{
  "norm_place": "pre",
  "rope_fraction": 1.0,
  "qk_norm": false,
  "tie_word_embeddings": false,
  "parallel_block": false,
  "init": "orth",
  "init_std_up": 0.0528,
  "weight_decay": 0.0,
  "decay_shape": "linear",
  "max_seq_len": 2048,
  "max_steps": 3005
}
Each number is 128 + 32 x the weight over its row's rms, rounded and kept within 0 to 255. Layers, rows and columns count from 0. Numbers have three digits each. The size before them is the row's rms in percent of the matrix's.

# layer 5 MLP down (transposed), 704x256, rms 0.0528, rows 215-286, columns 64-127
100:131147107129145145084172121164136103156155090132102174133061135173085151098138125137080158180136118189127181168116080135158127116091126103136153137079126103094097148101142141193099098062137125
098:127170129176151161160149087180118139061133093094083105136187130181127065093127092165105098180122148138129145145056125128104083064163116165083135086060195157084111074108126084139114070119135101
105:059094136131170136106120146183145083119162126175138161136133111149131133067103126123161119107100130127104113176116086087144133107148145150157135159134155123132167106181191089178175118108111138
107:140145207159120115144199080146145188101143081163130131090116124175165151142117119124136173129129151158117083143105140123165109169177148089152158132154126154159094164152061086183093109141148171
102:160109142149168105078162138148176173162088143151157169103135113129130120115123093104136111117155124169129106094083079082113107120150104101097116140145094151153202106120155103106137112074115134
104:167137203099065109126044123112111163137114113078151102175118097077099099148131177133165151128161120126105111125135119100158141104093166128122098167042157121132137145169128100137117114165129093
099:121092129189147132070141151137153129076094095093155102112180220115149106097137154107132103127115127137116119125122131135099118133073177136170136108088173114126168166165118119103142123139152129
100:097180127122131070128122114158150070083150123134147114143090110138069133084131142111138161115191161133147125150136107108117142129203149166090171144172114110156199115152132103175097188115124157
109:148179157118145147126165153163115175135080109169120144151125086172108109118160111108127199111112167162125146110141174118114088157130164168103230113144163117087157101089097146127098102153196117
099:129166149170152119195160148225142130056087137127167122087140122060120139106118113170130100174136098111147082081073071096133145074144178151082126116172173158081160141122138096129085137112102130
103:154142074138150116134140140144095063134138160141147100082142182093212151126153139177116107160158132180157136122160143195129122144138136170127130119145166075105096171090084135069142114076126153
104:159096117162165170126128108080153146100091104108190170118108165088159114164136150108133144098121173127134156134122085130126139161155116102138133099093118181146135088174102155144117116107067142
100:151133147101142145102176082058168104134138090118132135144103080154137118175109134090103093144135045144154084065165076192122131130122107177089183149155127169112150150136093103122122090138099121
104:118129116168156113118181102156072112168133123152133113151108085088115219166139178130069111178165098129162097119172103156102156116137129117074114117156097160118168143145103154166120165163157169
100:063123093104156097092222088123105153132161178149124139167146157155169094174140068136128127114098103114174188144092091108119114137139095121120177105102129185107132096094112172147162101146056121
109:118137126138148130072126171129198141159091123174143174144104160132171095130128118069117163131137117059148115109098091038086097125107114134071110109097104122204160160157164111122113204162092084
099:132123121136122081130146134085098136156098162150170096119123106162123122192098150152104133194182085104207087107144179076123101144111123140065149106147125096103131119168104149121155160119098208
103:093148089121118101095135059171139138146143134105095116125114139110130171169156169132084116138150091166104108146098186098140156104076174118155084124150125147168071179105143125124107138161116129
105:156152089135124148104127138124089114135129143082148065109107154074059110206158104115134155112131154124119119115121177159124111129117089141162144090155148137077122121194126190090133131154150140
094:053070056103175132114143060131116113108045113123075101114082179098117123060144114115112111123136139088160124113095104205142102095190109164171140127144129167110081036131137112186159179095094149
099:137136104175124125127119131077137140182142187062095119157108087116074176100101146188179110108135108150132128079138159132149116137085170123107082114212196112169161128126138125129131192089075157
109:082115117090198147156194157173122176115112150113058103127154083161125151129152119134111122147164126166125176133096092136111113123083149138139061148105101114115097157117119146119160128120135095
102:156162111076153117122090119134084123120165111130170126079143136126106156136146079081122115154145114126109157093133154050148103163114147127166177157097121146136117144107128106104145117157126121
095:114135126124113138096109136181142147115126147109102126143128181081149097132104080176086072145122082102102083110116142132184126109166140147107100127105131119091149172123165129125127145138076110
102:102130095129101132154140113115111138170142119149172142152152175071072187155134167094158160197114147148154150159147117080142105068125130068148092104125193077117107160139151147166166080159121090
100:145069224100090104146128125160152139085090099100116128122116053203146123136169120160070095151129096066170164141106071068116105166175127119160110137145116169081198161072107121178124110156144098
101:148081103143118155102182124094193105184116045110120199108162103139142112055140116136138188089178101126117123126179111147121171127129127142142135087158120093097100131052094107162151196125158169
102:148127126131167089152082111195119049206107086094108187121174054159078063151100045174162131123163127100086105135152148086168162173129115169114147092161111186135170115153176163156110110184129112
098:108101093114106128110102122117093100151160175193090177145052115145130065024085127126172132117101193160126140110200120129071163146097157070090167122120132138121134181140169201128145113113116081
100:129128099101114143116125143132078069140087092036153126122121075081138150188137122157104103185143146164101148172169165123094151180116102065125149160107129163120103117133144095106170106165101122
100:076153070112169151153086062157070136117137152104166148135096150100087160115091173107129123112160139138194157130159142152103145115112107118141092131165122117102119120175114138136106132146128103
104:081105040133140172176180100112112131141140107133115110082157104135112099128133135124093103170118144089108162092173098121073170074145119166137129130163142100095124139120119132135202153079104145
100:146112048196131165063185157162135118108091089129117121114113199173192152119149168108085106166149081093091172138107106125128115047112135084101129074147221167102112143201176114079087127136108136
101:138144122137134173118090106188106220112053136144115070148144146089124151118169120152174134176153114116153125094169171104083109183134164111114139088125128112166119152100088182153084116125081133
100:142131154062142150172113151128150095136094188120123125102083163119171095154089082082089120164133088176166098139096144113081160061189135118144157105120112169130120153114137114108144107108101133
100:079161170075099078065185137059142163166119131208133106161136153087111157144183149101169114129103225143114135087137134170169104154175124154151165122071137112119156191098121057125119127109163055
103:107085122105116142111121161128078091132152123104147142120143147135089055141148128113139083120140136116165164102112077106101085207141113098158148135158135131132176151155145128135064162151112160
099:142093158141129157129172052132147100112139153131129107093126087144145142141104125106120126158148113142148170191110051121131105117072128124097141160153163160134160164178091078185149148135118124
103:144083105177167117087109182123169067173055111156153118141230103155091105133124138142152147095145109135116100056076120146179129128141003127104093179089118166145134111140116125178113201147116153
099:101106221085125120092181122159149137128133151094158101130111148091135168102144111097157132175033098157119183130116137163150063090129151143129145139090110150113137107164155168153087131115148175
102:142128170073135101098133117147142076146091118155140132134162058218112123091133158097126149107105150104103091118134087052100127155139119077095154141148137127159161122180152134113119109113107149
097:154124175173137151133127163047179156182139129111166169118103073174099165091095057138131159141109086093129117117150064119097116171149069149086153112222083145119153137133113103155129131111127121
097:119071098152136147059101138111102100133153149152099127127147175112072157182109150153147115111138136136161154134176179060158119128139118128110133137082150121090133166120094156108188117162129107
100:127094144186164172126152107143111095051095126165118085114145177148147126109138183133165104103115156130208089128118177120122137135050120177122180158075130147073158146122107142103126132165116130
098:161153148089118130080050167122151164125107146182119096085106137173153114087145047107133175192169110116182155153104118152057118196158074125109134146187173204198205102152071138109109125116112140
104:074158158120170150192117072173076185104168174142093167122124136130107155105112159103104108100110090182109118117106092166115075137076081126162102155105096165136102143133068184093140106150132107
097:139111086148122117170194135139150163167104182174099064149110184104136110198154139162085121165100112148185101068093092139105117130155097170115094160127140094118138168149162060102113160150193144
089:171142124130103115130128174115100182128109111134159158123179121141180153097160112152170111229057124128112114064194125116078113097161150107124124097129159090171114190107162142109120150117133121
097:122087154148114130154114112085185122176140159183103145127137130130173124143150097146144130141154134143160134100199123130164147148058127152167143127148119160122071152087149187100152171131149118
105:104151118109149169107118112145097132141189065080086103137131116073155167177151091109120153136127142120106131065143132135061150110176119205128116082059138144115116155120143144099159127162096125
099:123117107169204120107134152121072081101136190147167108161109139111146118147082158141123055135141116107150164122133135125158123101161089108070125127120108101065148117121130163130092064128114114
101:156193183148162106123075121111143099146120204131130124128139146170143094080127108146168081145087137119158167141168137064157165137186105127161157134132176123108138047151140144103092132110180111
101:100118139155123105139185104103167117110198145080106134158192130140131111091090107173137109091076055082056134109102183089131103137153149158100061156111143105142113121106109123119143136115135154
099:083135050067108147148109107166156175058121158124075114113131133114093131102128185091134111132153158097129123143147057122123145102181110124158153178112139149143123156099110157142110127132053125
102:064144067139154131139138128136133105095087148085106084098105124106123053172174122121158072143151127098137193147150092096125161116095184099153127155086080091105076138125117173064151114129175147
100:146120146084158111082106173169127099140102141112121133129160109110078165067145136123160164124112136091101122125122077137149121132150142117118109105095115124118124138179168120073135176159132125
106:160093144197157157090156149104142127079133118160104142075097095108142149136144131115188108105149089109102109147154122088089091149148215116119117120120143104134139108114088089162158107151128132
100:089162150152084152139166113143168126145133097107077066179068165040111164082152131149150172162145128053158096112173127083111114127128189166161124131172139138149154100077105098122136132103116171
104:105153126134106111128145137120093168179112148124085131112092176180131099123132084104119089119132137110118146111186120169131177132175130137142087160062140100171072126141149126089152157114048092
098:052179078073108144123115135116120107096084090116131155049123158128147082110089179124098164089121082136180145091133140126125151141084111181086120174171155129109193182159148120191125135126175120
097:134155139129161108101042178131193092109097129180117166149128105126134171047151136109132137146139087053120107073109089132135130157112139061169114125152110126149112152159158120162074147137067137
098:068128174095071119134137102123102140092082126157148173132129139129115115144142202182132076140164145115118097095113174074088096125140210165125125162136099116139149124111101060139127130111100173
100:118162108123082101101104126114170089151172106095154167114207074206110087144073154125099142109140062102133139187107123136120100108056078115202088152106096126131203123167103105091111136153090101
106:152122172156120088161124106174193152162086091168147119118139153169211111105108136141115132129165091084155101102105102052148159180122100148153099107145169145123159119154159148122123175124130128
093:138135165101120180109125108109197089153112085158157131133126143196109129147100139146066167140091116134097059167111136092114140124122074141138089169096118169194153149121102186168125084099172127
103:122096115125122144112135126160085119136068089139119118101162123160093086191127147129080129141161100120087104143150208204138141114186090166143163092132126110110140135162126118088130152065113167
104:101142070117173135098127119054084091097107121101177107105119186167183148130083165134112131126127105166198134159189169110154175100121180111224142150154100118187143092099099141097139151151157143
100:099130101049112139119143102082122147158176125127110135169124102177111180112107130125159138116154151129089148112140192090093102130102125108129129103146139164158157089038152127155158090117091072
100:082142079149153058169134124151127156153124115200154179182139148077121156146106163109124124147142112118103204049145132130163077146138103116125189083152114082077103148093083112186062093158092140
107:142120182091098106146079102110142152156125179192141132122116081103107126075140099139128112140155091170082107068198065168141107176168121125162091137187135062150167189157105175122079136145165153
099:113090109065169158163121143147137170101068120185071145132134105155102184096095126091163196159121119191089114140153096158151103092156092106149068075178157110095170098131185131131109156144186123
103:101124139109098068139100076136132145117165192132138102128124105140128104145080114136155134183103074116155160105118153179094147155127125100140147079144136166064141150060084147138153120118169131
# layer 5 MLP gate, 704x256, rms 0.0529, rows 216-286, columns 64-127
095:140133207107106080114163077124077068169145176146177123169160087134064138141114118074096088115148128135068147126196139175080112100082103132085125206121084104092162172106124167112157143147134086
108:142105127129133161129129184174114072095143115136191128128089041104145117136185111159162070152073185135138127159151158114118129104143159187164116138135170110128066155077097108122084083123081162
101:165110108048106115092169136194129150103093111195140147149112068112195165116106171079121187126099134141108141145097116234137107171115195102133157149085125138118121199139109110172109155088166091
100:133124115128140163156127126163120145072174101148093113214125038091175096160146166138114039103126151171100156178088164128089139117159145162132091130094162096176078169147093157118182156125119117
106:140147174132118057137137103125121099091096131087140134116107141114129133140109083114122117090173073103095201141110154116138070095110143137120106184084172127166126146147111159137142110123147082
099:112135129097139129140071104152128104119153119140153143137159086137142155076142078122155084140102126125121111170120128126088120083190139105105097062049117163136087191106123143148098149148077145
099:111145131164151090111121153092110070173163108063151136160194115180172148121172085107094082094136089124141196139164136153134090133110165156099131155127129082095170148118138096145133156160076170
118:133133149140130185179159134154132159073145156149141114180174098107108082172194146164181071109120115080105107163148146095126193123122062096154158115143113076128109165167121099096132121082141118
100:138148115110150122051148117157153118153198126157113138128139109161091098160158109103089144101080104135095100110159093153040157075196180098082179117141165139116096132147159083184167166122207086
100:164140051131131100132106151114096164138165122142155080123120146075081142167171129117126090066168180102118127131138113133145095182119136131125082173133114080127160120114101147106207126087175113
099:159137113098113177154131118134113121169196118109114114149117047163128190111117111154126121156112149118105098127156106092117066100127167101134210124122199093122098168083128068196107162175088149
102:151141121121145134085063194182122178120155061143103068202110110104127074208143112157159067119150105121086115128175200112133160160149129169143112116053164100136147127127147127117165142138096131
106:142151104104135171162085150079078166108173086142055097116128156167174125090157176056127064084144114079193132049131093097160167106166104134187105099146188121168113115104040123129132139077189184
100:168146092164143124139124158100103116145134168164146126196139087080155150064143187073141089156092160167118094083087168149140213115109136143145125083167154132105135106127143122128198056098156096
103:073150104144133119088089100105149110133141066192162130146162131137213107089156136167180104107103118088153130097117115113156186120107167106144097120072148123145117142121116134116141114091189151
097:126071102068083114090110115103106183089136140117151110182122127173083129145126141050134119027135121148151151176141121116082117152151176082109091161148161147114155142116163094084168063109142195
109:088170103158092191164157097154114145135143120180052114145107122127090107097130160113139095067109137137096135129126124159129167096159088164093125166149112118166040140130160110124198177125125131
098:106070098114115095193117081112163120075151123146122161137055111087118138153174127090098119122127089171111172109133157165167110099200118113106115159058165114142122166130141153125107129129159136
095:117157088133138141112151128103177138116131137136090110167139163091134146055210133090117136095086101113205113122122094128166152104088081188136121096116133103105145102151111163152117151176165162
099:150108143113052169133119153142102131130133122212092204138094072159117137188100132137138121183115103142094146136105191145132120141190153095134100149124127146133145159178120167172196085147144156
111:127104166147120137140181146084088105090091151146181130177145065096150109127202108102163117132096066121076144143146093135145100125145087139119051155067127125077156168093078109120120058068093137
093:137140116116152138149142104081123130124150085126164136132088109160151174045101097205163157145138159140102202132125105147102109153177077150164128137140167126175170114129106090173136152197158152
092:179093119099110056104107139068128089113135085143132136122125153115141138109143154136191148141118093152069205137162154101117089176120079116141078113118164111116060128135064146160167087078134201
102:189089118110106127131139076116112119148073173146128128117104125153108125106079070199171120049160144112140146147138144107130175164099137114141080144122135122165164083162136130098133168174117144
097:069095159131113151107170196078153108128133156150159108112155129136147162119136156133112101128183084122124164142118123120105121115154150084154106193135107070103255190163080174109090113126116085
096:133135176134127141124105092142062143119153149088115155123129072151129150124149122111162109121092152127133121120113180169129110063143168092155156125173101098154058092137157082175090158142171146
099:115141097126160144179166113111107109149136057130143073183118157152159100112093096153144137125122152105141122058213113113149130105125107145108147133146118127144114173106120198079109138100117169
100:126145127100104116114132173169090106172127133122143127149150083160120126169146092117112116128167133150050117129098141151099067145159160158154137147160198165171092176082112133130165148125082124
103:132111136123126165161139092119118104127117075083117126141105108110127169163104150104129101044098188143202128070170091126153144094126175105129134098119150110117141151085090123098131205111105117
105:155135065123089155108067206136111114078149135190112090114126151209179119127181179099100116099118124141148143067112117115133147153086105101134114121127125159162153087157121146084099137123126101
109:161171147151150150097093210169119142097099088139147086140153101167097091081138148156133094128150144135080131125198150120138176168151114149135105122125104163159123094127115107134173111083151128
100:162183108163138113128159157167072098108090139090072123124155102158145108162125132175154107145133125073128186078182135092101163113174152130113107205133131163155104130122126138184161082146127127
096:179126157145118076119159083104116149179177134157128190111182097146162102153114161124080137069158109156133099174113070139156130100128103068094105151129086140118130147107127125064112105071164104
106:130081116125150114169111134129162177117086144150168094197129091186099092146151112120124123134126114160146169115103147182128158124180075146171082090116141124105056094155105104126143140126154103
103:133097080158084132124099151094104079099196111116094105110169099162179095109177158133115087135149154083161154126161122093133142081125115088175142072079157110138146139194080099155095174142175118
111:123075096163130159159157223157154212085116094101130153128127122119111156126132121127078075087184116097144118113128079105110127120174104154119065144122129119119129135192122158110150131086178099
107:121146130159186126119128162109087099141153090109110068142112085122156096054145130155103138098110166124125133125117156180122116055144122168157121091107182118107120162110130154114167190119144199
100:149135165166129091099115124154135146114091124103116127096180098191140179058147104121086134136146103133134128168137071119128118093114132089156085132185114092095175151099104099118122187126069070
092:143122100078108167176103155154101082059131163110136070172148133076123192130096158115107124092143112146139200125134204166161121099075088129090096076110099097135102139120104085135101100075104125
100:094119113125132089095160146072167129117144110164147164135147121159167097111187114139064126102136109107112210152137119145129111138124145151162101148114128086141099132173069074203107140103140153
094:085076132106115092127126184097174113154134139162124102178118126159071127081130117136162164111123078125147165167140184108145121140135149077082093141112134165116135123173123148081103152096171181
089:081118166171121131131148147126080117057112135107204175112091175087084111118087182194144169107141157106162156125128182113127159125134122063140064144117111152148127156109141121144117137144134111
097:128197086150098131164090150168118150090135127067193134136142132152159075158139137176096137124142142126144122144092113102144196145111150129174098242101147143123109175188126058136187109069145134
101:186144206121045100101141113127111128111173091182148123129157139105135122123156129091147138139138170093070133154162127082093121113107082140148144164159168129187140138164109128171153118161135173
101:162095127155133085152139124118132134129214111119115064160099102173078108151127105127118131127134164136171116153162110151073173074141172175107141059186167094101111139150199126145075150160169183
097:155128140124059075119099146046104114080125200138169119156153116112110115126129200127141149190127126146128177059098143146094093182179107177161102173115151112158134148220127098135089161103160117
090:053092135156169154119103099167151069063102123097080123066132133089120158177093140114117161080167121141125171111098101154156140169110123089114072131163148118065128108110079140098074162099144059
096:160090101182051151155133154171119097130172144115134138152104134148146124175109155137106136197109148096166155089108107130103126141097113091145142096162138149158137113201115091131138150094205137
113:140205119141098172124141177109068109132114171131137124156084112132128094142139116139178118140127124080135156106161117128099143101149128164072120120135147123110112191133137095120153105175164202
103:143105162091051130127107106150131167126149076153108088130081091130161076168175109080097136150138074164080167158172088133079191133113105152134104119123159151169158125151137090165126118096124159
100:190136078125162059160095135095078163110130099177083150117153108131132106134149131088096099130105176115163091123179066152120088161152136133167118069167081137172100156102132093203169142146177186
106:147089174149172123139131111169123183114171102142149133133111056132137158086125140182168120135134159138088104116198157112095185095105149080098111111111149148135078175119143129124163173068117144
098:181150132156148106161140162210094135104120078112132095151106147149109148170109137147148114176056190151119111120189183144122151189129143071146148109117139116185140120153144196131136220118141150
101:118117103168121183138181150123108135154187198099103141184117124122124140187111098096118146086073157112147152126147090129104123188103194125171130148160147083141124110125050018128171069176145182
098:114152124110160117090141210122130120136159098100087132185123125149083109134150108108132110108081149142140163113171100137126143140116085122155091092065248168184106100117092134193154085169209102
106:171143160157118129076143168141113204153093097158088085160128157150149118091109127174175110131152152115134114183122145107143152158113039133118133080154106112159115130151077174165120094146168169
104:131172085150154165100166086057103114154113104153146111145158164143104149119163142115148079113113129134062093126104096091124118114092157133157167083135141125112156098167114142159145128164097158
101:142054124183145122106144070124150139147202146148073086118158071174134120161117128118113128132086087024098111113136120153064130149102114158138106149159103114150114117164121118117128133145163131
098:214150101139134156188170153170077172114142039171071151149096118188163157148173177173154103123179163087128079125124107136062144150206184132136097113118142108177139114156107065124116180134106099
104:101132109082176150115129124180194069169157133150198108119196122155175168151175124165106131160107104140140127104067168178120118104111103142130122153094167080121103147074126109148122098108173134
099:116115131152151093140119131119081134109131100108094159100099100135093116196148065150153133124170125154117128086081168057131161131184164119118087146129079217100124121106125049141124120131104121
091:160139094126104097154122090132151129093132135139124108137144116201137111139079139109081144162176079120125186137126076133135115147099174130102054105073130115163160104169089128165125111112115166
110:138072116106151136188151158134150138136141068146158156133158065163157123104145075135124143107115169122104123093130135159123121124130134149146110107116143157117107150063088083118184148133156142
093:140175226084074149097150196134113150134172121162077163099095139185136128153126109145143121129135124109092106172118132092120198124119082092097075118087123154157087120087130134129117094149146176
100:095152179130168179146121123146166113118160138158093093168111143129105112100130113142132081171113144170135075157144088124060046048096121212181137148124113123143043246112135110112113159114130095
114:155128152172193057170184122093131128103162098116196163164159102159159126131152055119135177152106124138123102116131106197082204055162143132153171158153162118111101177130121098146123138146121092
098:127160123102125094107102117178075145052124091119143072195101143158095114134117119166068086104098115158180135137093136131135129173171147122156079139143127155133072124177107118145196097074138136
102:136143173096152151164168155203081097129114155128073120213124118113133084181202132119076100142117100192121072099112192154100154116175046121087187139157110101074112139063151135132152127097188086
110:115162134059100170074179148159109164110142110117123117166102117113114105059178109117095139104128109086153091181107149117186173084112158155168121111086118141155096097100114090147113114117127163
103:160118136074097085112114148177180156139134097141090171140131171197154125154173146111108117169144073099129174121124116143080185191136151110117088187130146139138169103130127131143151091125127179
105:069154155136134127194115101100171088064182150146156159144111068086128088127133101129187188166117164168175088119124132170121166107140102197147101078062155166143085150099104085116163194109120117
# layer 5 MLP up, 704x256, rms 0.0527, rows 216-286, columns 64-127
095:100139104135126090100151123115135134154155131106116143114053094132151142150173163109102085163068144103087094129174108115115166151164175143156070152151064148109163145188105147101146172127126131
108:178114183147146129154106103154131092052134216172177050171144126154097152169111099146144164133134115134198087109136134101145128093095149161120112147086164131105151209123142157169177083132146138
105:105091117094164157140177140109165130207094129150137121139114113108123166109114101210120144140116045133140168130114204122129154134121126070114126098102114138074132145185084145139081075148101151
102:156168183156172157129125189176138151110131135162098099112151085141176120157130105171080075129108178150036106188117165070089111126143156194127091164124136142143111140141139173127180128138118148
106:174149113143179092121154090121123163177158116112079152142133108105132120097167117122186136135153110155106147068114071156155159095150098092128184111145127100132104137138223122136184096171112149
099:129069117166160076145141135129125129138141135111173142112197172108163120123165116134103229090136105114106110143165094139084105120082107221132169089124145125184124147092114082080152165118164120
101:139109127085178136132143049088106121177187158139088153095153116114114145094121187142141171113150107138188138181118152134132115159135168130102076084115071114144156130129085134137066157135139105
116:164108106122143091114150159116113164160135094113106136142096147182079150133171120149149167184136143129090138112110156083153099146151131124120116115149147104158140145054104129156123106212119199
099:143065103095132084139122103158115152131207131119069171122078115080100117140113123138166098091169127108125094106132102127098115098138090123168125089146130121121085103112149123168134137093133164
105:077148130070169106081160140168206116199158131102100091175136124142102106127170197168099075157160106161197099179135047168127114095160100162078120112096086096135159148161172081128123143133183077
101:159151083084074195131105172083132114151086114144133116160131150139089145129092147129090117202128149173108154122137115146083168131103089086107136142134126128099163070142065154098182083130066099
100:151183162125088166140186142185118185179182157128158152175139158072132157125133076114146155164146101112101099171079156193121100165168134165133122148105152063136130068094137138104102103137170107
105:108086161144101122107148144129152152142133173092077126126158164164118224122140107117105138116169055138105140126224164097091097106116123176069124116164077155138139118139139142141097159096177102
100:153128120158081101088112177116134143146164173213094087147135158155159192171163154085088098167151104174154132102155156166102105127133139138081163089111143086138106126201114100134161100108133135
104:075207095160140143061165100147219132195108136158155112101104168144162147070098113103139147159160124136145101136076107098153154132107136126067109105079114156160131080139111164140155137121135104
099:133115099129092097067099101158127109165106170134122141134097124165079204097055107105143119131134126117185113166117117091050121094162177125166140112165082134159101146095139152162149096141181118
106:136120100082173073231135099140169128128128135135111096129153128128093169041085183126171132137113117144127071131177172127097126102125144143103121112140102134069138168140099137217119145126157139
103:146087134144085122166164083159115125091125138180124146148104132137113152127129122082066160147159156173071118158153171149078123113169148136131141080141181111136178094052104115133124076149123106
097:127148125171089140143171187138170171126143127099101113131139121124134106111132152115088168120135160152139129133121206162133163101075165117103122145092122125081076143099137158104129108146130149
100:143159123143126128150138120128092091074101086142157128135135161139125137106143108150093138162143180087139034173136084152178134146182110088087045142095101170163137083152151126106180102086086128
113:099161090153131133129193111128111174131139125132063091134183152166147085141076195189112122134141137184134163113109134125104190161079159085101138134153114156117065158152136100100102166090132136
102:147168080031131171087108114102129150078113079143161124086157135116144121083102068156164156152158132080081157131081143107129123154158119139213134194113165160143167155147101077116124082219079181
100:151151133182155116121073182166090121155093116117182142155153175162141138105134123119136158170097154115076152107144112032169066143122202163147125097093153113100122151122162153158091109121096135
103:159131159162163119143141123114174148120174137122135135128100134125071156149100103150104111124137130132114114132125139177142104107178141126154119110112083186092100165136064142191162153122138132
102:132114073152085097088177187063125154118163116139110106140070146162155121160169176110103107112077097144148135158179129130102125140171085144161161145064156095148149119089087129172158093141109147
103:150169055097150132148067129127096157108088113129154121128130129145199128162184142088156147163185055091154122120112177120171151113084157116192142141096112142099051164151095125146096166127095162
099:117163093078119136115096164142159128124113140117179136140115108130116138159135212062122073152174115118176161085125133149103138151136100131141146187137156153114147091106070126163107057179124127
098:121128084062108122086093145098112136183124147130088118159077143137154122141171157130115095139096069119163109135124074163124141129140137147165113141146138129069100130129154075139157131080146139
101:131094138168164135111137130111155177106169131140117126080131189186128125119125145131062142120158120119145082113164126171113154052084142144096161139147124172138152056184116152127147110165160146
101:153141138171102149099142166136145171190204086183157151136170157075122133081118085153094106143104150044087130129098115149148141132149090117094147091095152071145121176115126117173148162160171103
104:130121102093138136157156110126144152093146109146121104129131058151179125093149179159132127088117156131152113146072151155164210133062171126128130120130129087123121163132087145125107120133118119
100:131098151100068127107107151051186111082077222113131114143150150129087099168154085107091153126198161129106122141130127172112159139121130107159110176071117105100112142133181124093104116082076156
102:120099037108086092090173142127211130137156095091144135041112153137087135106094152154067155139137123160042170128139093157180160103150131145124111116122120128139148141110160124133103104155105146
099:127075169082142174113119201108168123102095203187122131137070069138117144117157048145109176153101080134076184123051127167137175105159084140139113148120102179075091141115146128109189113124083121
098:064082168121138155118180091159123119121074178202158111109125133088117116096113126146169154100120169125106132097150161101158146188128163128161159199165140119124134115137096181132119087084080070
103:118098108104139070130111183113108144154123056073113142129135135122118113053149113108052124094112084137124138155091132085060102167076093121163107083172147167204148079172088144125102160132105176
105:149143083190108116144146137127171103146091135131105101158116096125111168124123136068091130111143072133163091158120129145109120142175107087108183176096093044101119150156054107079158193150120056
100:136108128104177151133088086132125144085135180158113177125157138157104100134141080093136179090123154061075180128122132141097130175130155123113130128099141147066120045107091111151146154150097158
098:102153098084146126118135122159163087185135092114195104141123205070094134131096105150142133145146120156069106148128136078108153100129171162113128132120097054090167145153137133074128135110162105
103:167199083126119146107132174126114100177061140146090141094108108161125135085089121075072040133178195175103178083143117128186133193094168140169128153144062100110122108188093107155099122084112170
094:125154108095150162128109131139091151139129171198157135145109171127181155098092116179145096151100102160110088145104181149092132151100112119099093126061090149139091162124184138124090058114131167
095:137129138159154143143131161131131148155155206128127148125140076165149141111133108123147202130132128102163155155096128197133155159132127128178183144128079077115118169169077086186098091128087138
102:086153088123154086141132178165124182097158145119178103141170163090136113094097190144073087104085159113160093116132095078106109109065161130158119142147152116190165118157119149065109132074160071
101:117078090109096105130162051134107135134156103170180136164142112080124169122186141159167072130104155145085102149162166110043143122130096161170149070083117065117165142160115099143166100125168092
102:171120101195109044143146162066096127102179141131109123090103126189089156100112106133105148172142130131149076167136093090113145110117148152133099120121026116165152112129104140138121109141131153
095:189173111130116150156145132140078068168126138078102132139091115132148074218190099119108095144148075108099086115154111142149138103144166084116143114182132174084122130090150179085170140087090170
093:091136112080098150155120066145134133096152133074146124144119199141121101172135148090145163056126094105127155133063120171111118164122086077099112116134054138119121119126172146096130130130121147
095:101127127133167105094125074137133142087120139148174165152089108168086138125135111140124091128114107149157093164167121152154149134097161076118105154190072155117128131124104186145154088110126101
105:125127148114091124118141108082121128143156103146153147139165149101141156114153151096147066116142128088148160130179089126096143049168121108149091137175127114104150141103119145130136132181027132
101:167125181134131067146079087173109093144071170165138137181063124165125123150101169127108136114158146129186173158148116100174115104160126099151086140133150115153147136147156107180166170132118181
101:132109121144131171182118154134132184102128147127109065166108100079140105159154158133152100052112096193138132159165118152158106197064118142161134104087130155117127111105095159092152137108090139
101:084164196160092188125150081104121130164094076135121064132101103137132114161152156137159128119125137161126188180078152107128148107136120096154135106180135053105134166065160073137198116166151113
098:109160035110169088113096133098188132175121074132129114157156114187108121133120157074083158070145152104130127137161084118107116087151110162102147117160115177137161092109102094122171128130137141
100:165125110086099095155082137092140144197152120166092113182146126122073113192126131104151107108126098114113207143125126116141142164079149181095143145145157088127155129186131062165051125077138147
097:134075171161132161123164213110131145135105197117117140123120185166112114142124075149100127164184134103084150103118113111105139200150139086119103151102188134135145100172113092158096174076102155
106:108129143152095139140156161078062112108056121127152103131135119053123140141140123168172114171127113144112115163168099124135140120059158126155101105122078150097150113097140166144077132177123131
097:160077159150114134156154138183147193136143163119199111081083086165095113148110127127109158142063120161117145170142113149124076131147157126098180144082125126125124200135138067128142157125123101
103:069134202162117115139211074116176144152112163183082152145137073118129152143132083149101203206172062132104143119125092113122100124128067116100099133113081130069108134136162126117144109210128139
092:148080146131128203136229133114122126097116134166163182131125155150130134145125115151176146134203111098074125141161157116093156167169201107132134247107097094129138106157156132138069123149151079
100:124090088100134151065148104124193156119130098085124095168082133076160080123103136111081145109122126150098128153164094121130151080173131141121103130085184167019084149110139078148136146135059117
096:170116145140065154110103172149081124097131078142151132164116146162127121109139141205160104089057131113101164087132144152129137162125124079126166089109116122163105127093091164202177118118176128
098:067108117130140131139168209117152112156163140124184119149205109077118128133214169150139106112105178162169099158134131161129089085175139083238157149144104110080111165086142108124094127137117050
102:160115122102146157108179114120145124140140131143141125161133154170145131139083081095130105142107130098085104116147110113121158169150135146122156086138146109145150162102149104127099119183194113
096:084093086144154165139152155128146114098148161123157155142160102091095112127203082100116149128062123144192108124159178131132166073133108088140183108113150157064107180100144134101124129107122096
099:113121123217136126165131125091123094107057081076213151129201176134096226136174141130106134128108134080101148101166143152128085111134132092135099073171101159142175113105086139131127156181067143
101:127150156155100184117124155157064092141124103155152180088194100148131167107154166166132153145110117132090122138106104157130143195121117075135073084088088165165121127154102137126153114137180135
099:131160088147137059149178142206162095145091124100143112144077063111166113144149154126074150108148138148115146148113104119163160106093179164119162144127160174136136133128156094052196156097140126
100:096080111141065113113051159123146155171090138173080167135152150088131125141137155140152172148111105120127131094094150177125154110127112095137138097107150147116089152140109172185118146081090177
110:104098124135126095130121187116153153170116079182129155083120109146105111158161165084104126101099100162089185125159092134219111063138120147117179146135149165083142174133119119097093114149141127
096:134202090154150109118173159112122156152170061125198069132172133202173058143181106182065122186086133102137118176151142070061133153182122185106131120105090104113116182085106117142178066108167141
105:144126184091130162117083141125123185139127161130178114114174117147114107137110139129125097163119058116089150128085171097124114107062088102116138081093045083093160158176132125149100076116111155